Each number is 200 + 30 x the weight over its row's rms, rounded and kept within 0 to 999. Layers, rows and columns count from 0. The size before them is the row's rms in percent of the matrix's.

# up: layer 3 MLP up, 192x96, rms 0.11, rows 112-122, columns 0-95
# down: layer 3 MLP down (transposed), 192x96, rms 0.152, rows 112-122, columns 0-95
# gate: layer 3 MLP gate, 192x96, rms 0.116, rows 113-123, columns 0-95
up112,103,163,239,193,203,175,145,194,214,206,134,233,161,140,193,233,210,168,212,178,208,174,181,166,242,223,180,195,192,239,179,207,163,206,212,212,145,205,200,206,202,193,237,197,179,250,219,194,194,201,247,237,149,146,213,218,238,214,214,176,223,189,229,215,206,108,225,194,216,224,190,173,139,272,235,201,200,190,163,224,229,201,216,187,229,203,184,169,221,181,212,261,189,196,260,168,203
down112,103,183,222,237,235,211,153,244,194,176,147,205,205,192,169,220,190,127,150,261,173,204,221,208,196,195,204,196,220,150,178,150,246,195,225,182,178,166,206,237,157,196,195,185,173,179,186,241,204,214,179,237,221,250,188,226,179,217,182,203,159,156,242,162,176,231,224,157,214,222,166,219,215,207,203,196,172,207,199,186,157,180,249,220,268,184,211,262,249,186,266,221,209,195,220,205,177
gate113,094,221,164,213,220,206,204,208,251,178,207,186,164,217,188,183,180,194,182,156,210,142,148,213,218,176,222,193,171,174,220,177,216,202,212,212,225,221,218,125,243,201,193,195,202,204,188,208,219,201,223,276,190,220,182,202,231,210,176,218,199,151,183,174,245,262,159,198,198,191,190,243,168,138,252,206,241,216,215,170,211,193,229,228,193,216,136,110,225,160,189,183,184,236,166,250,232
up113,091,228,235,146,155,225,168,197,200,182,180,200,172,223,194,278,222,220,176,191,235,150,159,154,252,192,201,182,166,208,175,188,175,201,157,227,213,211,209,194,207,161,190,179,200,211,217,272,197,257,208,207,185,221,219,234,188,186,154,186,157,153,207,200,244,264,188,230,222,225,200,169,196,191,223,167,174,206,207,185,218,199,202,202,222,242,189,201,185,155,188,171,210,183,143,301,219
down113,089,188,192,166,206,211,164,203,176,223,212,252,149,214,205,216,237,173,234,131,211,241,228,280,209,225,237,169,189,200,200,163,204,203,218,187,255,172,168,178,178,182,195,134,197,192,215,198,224,166,237,209,199,207,219,205,149,235,211,214,158,181,215,161,201,216,230,229,242,208,210,143,228,220,186,190,149,199,176,163,228,178,264,206,237,249,131,172,214,188,182,212,213,165,162,201,216
gate114,091,209,219,200,223,165,246,248,265,162,204,196,166,198,185,157,186,224,164,214,222,175,174,220,220,210,198,208,249,202,196,211,194,159,176,180,205,185,210,159,190,204,158,222,186,246,231,171,229,124,213,193,237,244,225,190,212,164,240,232,185,216,225,194,167,129,217,131,233,172,189,185,191,171,205,223,217,223,215,180,205,150,194,204,179,227,239,200,124,257,215,152,192,236,181,197,171
up114,102,169,159,214,252,214,138,201,180,228,179,241,173,190,197,179,168,176,206,212,137,205,175,208,173,206,234,253,164,229,253,193,152,194,219,236,218,176,200,212,229,168,243,214,191,185,155,114,212,217,230,224,204,172,218,238,195,183,205,200,219,192,207,224,193,230,227,243,203,216,210,196,174,257,203,174,231,134,149,225,236,222,212,174,193,205,210,194,183,198,260,203,174,225,207,119,203
down114,106,234,186,166,163,193,197,149,168,247,195,208,213,179,227,243,216,261,183,173,148,191,252,202,192,210,196,189,142,263,194,225,208,191,209,180,191,248,158,228,210,221,266,217,191,237,224,191,249,218,192,197,204,165,243,189,207,160,195,202,207,191,179,197,200,255,179,232,149,203,212,183,195,255,248,136,220,192,200,222,199,206,217,212,133,170,186,237,191,198,177,192,241,185,137,169,178
gate115,100,237,200,205,244,183,264,182,200,224,218,192,159,201,260,230,207,197,151,205,186,188,220,211,220,181,232,196,207,230,197,195,198,186,177,227,241,227,213,200,178,167,211,212,260,223,221,175,125,202,194,244,192,251,180,166,197,182,249,182,187,210,238,221,224,192,168,228,253,229,220,228,162,224,169,230,111,205,189,181,142,246,196,213,153,205,196,160,180,247,198,216,184,238,176,190,148
up115,106,172,245,168,187,212,200,224,201,202,215,263,222,201,198,218,243,226,199,213,234,227,133,221,166,170,190,202,252,200,181,225,201,226,221,140,207,256,169,211,167,165,195,194,171,196,189,218,177,266,185,205,149,140,213,215,179,261,164,232,230,203,218,200,189,204,168,173,194,147,161,232,117,191,171,183,232,182,190,172,191,205,188,221,197,250,195,218,196,239,257,219,233,167,220,180,194
down115,106,187,206,220,226,165,197,165,164,201,242,177,178,216,219,215,224,186,178,165,210,201,153,222,212,184,202,247,204,218,204,166,169,148,177,243,227,229,151,190,189,174,168,207,239,207,165,166,196,211,209,160,195,151,219,258,188,211,237,176,168,188,194,135,170,188,192,271,216,188,178,216,194,255,271,153,180,174,172,280,203,208,203,188,227,230,216,165,235,209,259,210,229,214,217,188,236
gate116,104,255,211,258,219,189,224,178,198,217,235,212,202,225,212,190,210,217,212,164,226,199,245,119,195,206,211,185,225,218,220,220,202,188,210,252,209,183,194,173,191,203,179,203,224,157,159,183,216,158,229,256,160,241,245,192,199,215,212,206,174,113,215,254,202,185,183,227,196,145,157,216,203,206,161,120,153,190,201,167,193,219,228,225,167,194,184,222,199,151,241,212,233,174,241,224,223
up116,107,200,182,182,220,240,231,223,189,173,218,188,163,230,148,177,204,202,248,194,201,197,209,235,241,178,168,225,187,144,187,233,181,202,172,147,135,180,213,258,163,258,158,234,216,208,213,160,213,142,218,201,222,174,158,194,201,232,218,234,176,137,244,208,195,232,232,142,177,197,259,153,234,175,204,236,196,172,202,242,210,191,207,207,220,200,233,195,190,198,157,215,203,221,229,207,144
down116,104,175,203,233,210,154,221,268,200,204,189,214,254,156,237,206,227,239,195,184,194,211,176,234,255,193,167,238,186,201,159,182,226,161,213,217,161,225,202,204,179,186,221,195,185,205,223,206,195,243,221,159,188,196,200,221,271,177,179,211,231,183,179,127,205,245,248,124,205,185,131,169,131,201,203,195,191,224,211,218,246,174,195,218,171,201,229,191,235,229,183,176,184,199,238,151,187
gate117,104,214,175,199,226,166,148,218,196,183,169,214,208,216,256,201,217,192,176,191,185,202,202,242,205,178,132,231,208,223,208,195,200,161,223,217,200,223,232,190,216,230,201,207,167,156,179,250,250,177,215,194,173,222,174,242,211,198,164,235,214,220,133,263,184,196,246,213,220,212,168,155,239,279,218,153,175,148,204,208,159,215,175,202,202,184,209,204,236,220,200,184,139,237,205,124,178
up117,101,248,191,198,225,199,214,207,206,156,188,181,191,168,207,205,249,222,188,161,172,207,213,175,178,190,192,254,218,179,178,236,201,211,149,226,175,201,184,240,192,154,139,217,233,159,243,186,206,180,260,180,217,148,215,173,233,205,145,223,229,202,233,188,218,221,183,242,232,158,191,195,158,201,191,188,164,230,283,204,193,167,219,166,132,170,232,186,181,271,175,190,185,206,231,237,219
down117,103,198,198,163,184,233,203,163,187,236,198,187,208,199,147,201,152,188,213,200,189,210,221,234,209,229,216,156,173,195,242,204,217,249,239,196,187,225,253,241,217,263,184,192,181,179,208,183,239,144,205,254,234,227,163,178,219,130,232,203,196,222,165,202,197,195,172,213,93,213,231,208,168,187,178,169,223,209,180,147,194,246,156,209,228,265,192,205,198,198,172,199,170,224,225,171,185
gate118,091,196,213,249,197,170,176,232,242,227,164,196,234,203,197,205,190,223,180,225,175,168,173,203,168,271,296,193,206,211,188,221,191,161,247,241,201,223,168,184,176,202,170,174,163,176,201,168,176,136,186,179,164,178,186,205,230,198,136,191,232,190,236,181,265,187,192,238,193,216,232,190,227,204,172,151,192,249,251,206,218,227,201,209,190,228,186,183,159,223,207,208,224,188,250,147,167
up118,095,169,213,193,183,263,262,209,210,230,164,167,211,149,237,219,195,212,228,213,219,221,226,187,149,217,223,203,241,233,205,224,194,202,183,190,169,199,170,200,250,215,231,187,160,209,168,167,205,160,208,212,165,205,203,202,223,236,229,180,190,214,242,176,227,207,206,173,180,234,186,190,197,104,151,178,218,183,208,229,280,188,200,182,238,218,215,154,174,187,185,260,125,224,231,197,166
down118,097,206,173,181,173,209,221,191,207,256,159,159,166,167,262,155,214,170,157,132,226,225,231,237,147,251,206,243,211,192,214,200,210,183,246,210,213,202,163,162,181,190,196,197,194,152,240,194,138,224,173,219,198,203,237,175,236,266,225,204,183,162,215,213,222,176,183,161,237,178,196,165,204,166,177,227,180,185,190,224,218,177,139,207,206,196,233,159,257,205,228,217,181,246,213,220,202
gate119,098,219,242,178,195,187,229,209,206,222,208,234,160,187,202,183,213,195,169,230,259,152,210,195,201,215,228,230,246,245,222,182,233,225,178,169,219,228,187,203,148,205,195,183,149,231,186,220,206,256,193,266,212,208,238,227,171,231,219,231,202,123,242,198,193,206,193,193,213,149,159,163,217,186,171,206,211,176,229,170,205,203,134,174,178,233,183,145,180,188,115,244,214,189,191,162,206
up119,096,179,248,180,168,138,159,205,248,169,190,208,226,158,231,188,176,208,187,188,262,192,202,199,199,195,204,196,213,220,187,228,218,204,140,165,285,214,177,143,204,215,197,187,204,242,137,188,197,185,181,147,176,224,242,240,208,219,195,221,168,225,166,215,228,200,193,214,225,191,198,247,193,163,211,230,223,191,193,165,237,222,175,206,207,222,227,195,139,184,203,223,208,118,186,265,224
down119,094,216,149,154,207,199,209,216,193,200,186,187,197,185,203,156,176,212,147,185,206,273,177,217,191,219,220,230,167,239,185,220,178,172,149,178,199,196,193,244,238,183,154,180,247,197,175,159,203,160,188,169,224,241,215,227,205,153,235,227,224,218,195,244,217,191,180,202,208,226,257,198,196,187,165,243,129,191,171,188,195,208,235,178,225,270,228,245,201,146,206,245,189,169,150,252,183
gate120,101,203,227,248,222,192,250,195,196,190,203,188,161,200,179,242,280,173,219,233,179,238,247,211,155,176,187,212,243,229,223,187,250,171,145,177,230,202,236,220,147,196,179,203,210,215,186,171,193,221,199,178,143,209,220,173,183,208,206,213,191,217,206,151,232,171,161,204,229,226,161,192,195,130,211,206,245,138,226,204,122,213,155,221,198,191,194,220,214,192,170,147,188,194,214,154,222
up120,101,224,231,232,197,191,238,157,192,216,234,168,215,210,172,176,247,215,171,235,208,204,191,196,240,231,216,243,180,177,206,269,255,275,158,219,187,224,185,207,153,188,212,190,209,234,224,224,201,222,231,187,171,208,220,190,218,153,244,173,204,170,164,202,196,197,121,189,227,122,154,185,195,167,192,159,161,232,234,197,184,189,238,222,207,197,218,152,246,220,221,252,214,202,232,199,210
down120,103,161,210,176,179,220,170,261,203,203,232,226,169,192,137,166,233,164,238,177,243,186,175,157,205,244,189,149,181,249,171,196,189,208,148,202,227,226,176,219,191,189,268,182,179,186,225,213,203,226,201,194,222,223,220,209,173,271,224,240,255,214,187,187,158,203,241,235,185,180,171,204,198,221,178,212,206,210,202,220,194,163,150,216,223,139,189,214,245,197,140,191,159,160,232,241,207
gate121,100,197,206,245,239,151,213,196,216,165,220,177,237,250,224,219,241,176,190,195,251,123,209,227,201,129,187,199,216,173,263,153,189,181,217,191,230,174,217,188,145,181,206,167,212,198,151,191,225,196,259,131,193,223,175,187,166,209,161,246,178,258,148,200,190,269,213,175,192,181,193,217,221,193,199,215,202,204,197,239,146,216,189,222,206,186,193,230,187,178,198,200,197,210,159,170,180
up121,105,234,254,229,261,223,234,173,184,173,228,203,189,157,174,195,236,178,203,239,267,169,208,222,189,188,200,159,239,191,262,116,151,129,189,187,207,182,188,184,227,186,211,219,198,185,190,221,231,211,237,172,219,212,179,251,175,199,209,238,149,213,144,197,199,169,200,198,249,195,173,235,222,182,160,188,178,186,198,255,173,218,214,213,217,238,207,181,200,181,189,145,192,194,234,172,171
down121,106,196,172,209,245,226,194,171,186,218,170,251,198,209,199,198,240,202,191,251,211,188,215,159,248,216,183,235,257,187,184,191,218,160,197,181,247,182,155,235,146,158,174,177,190,203,189,192,207,190,186,217,193,192,130,192,168,234,207,181,209,192,253,226,214,168,219,254,246,185,231,162,178,184,190,169,202,205,243,183,176,191,256,209,152,193,248,270,159,128,179,247,170,204,193,187,210
gate122,099,168,201,211,210,224,261,241,219,192,258,265,217,212,192,217,206,206,212,247,190,164,188,207,138,237,169,197,228,200,207,187,183,164,157,216,167,216,218,190,229,170,164,187,240,209,193,177,167,248,243,180,203,177,237,250,159,162,177,235,216,218,165,128,235,250,203,180,144,194,178,238,217,154,193,156,211,197,166,224,218,180,188,194,197,175,169,185,193,228,158,180,239,177,176,158,232
up122,093,261,247,176,151,240,190,196,206,257,230,233,222,173,174,219,171,173,228,207,203,187,203,203,179,204,173,153,175,213,191,204,222,215,237,193,159,217,179,207,185,190,172,184,229,228,194,215,249,194,187,180,166,238,238,223,195,242,183,185,235,160,228,236,196,250,187,210,243,198,163,196,189,226,207,233,167,166,186,198,243,229,153,229,237,310,167,204,217,179,190,162,179,221,147,196,156
down122,098,191,168,218,211,146,197,209,246,140,215,174,213,191,203,253,187,165,237,208,183,253,236,256,161,204,214,185,180,172,184,183,182,190,226,193,176,152,175,203,206,195,217,193,237,96,252,196,225,243,217,242,196,188,176,180,206,185,225,181,210,145,206,231,172,220,159,230,234,212,207,186,174,136,218,232,210,196,153,233,210,169,258,211,215,179,176,184,178,241,191,184,200,164,234,203,239
gate123,097,180,163,242,197,207,197,211,154,195,217,206,232,211,193,254,200,184,216,186,255,201,168,240,211,190,171,176,246,181,225,184,180,235,186,170,180,232,188,191,186,248,202,217,177,196,193,304,218,225,258,204,159,212,174,200,194,189,192,210,193,202,198,175,274,188,160,178,144,209,229,165,161,138,176,247,229,135,178,171,184,186,207,226,219,174,165,151,206,232,213,194,154,218,193,211,231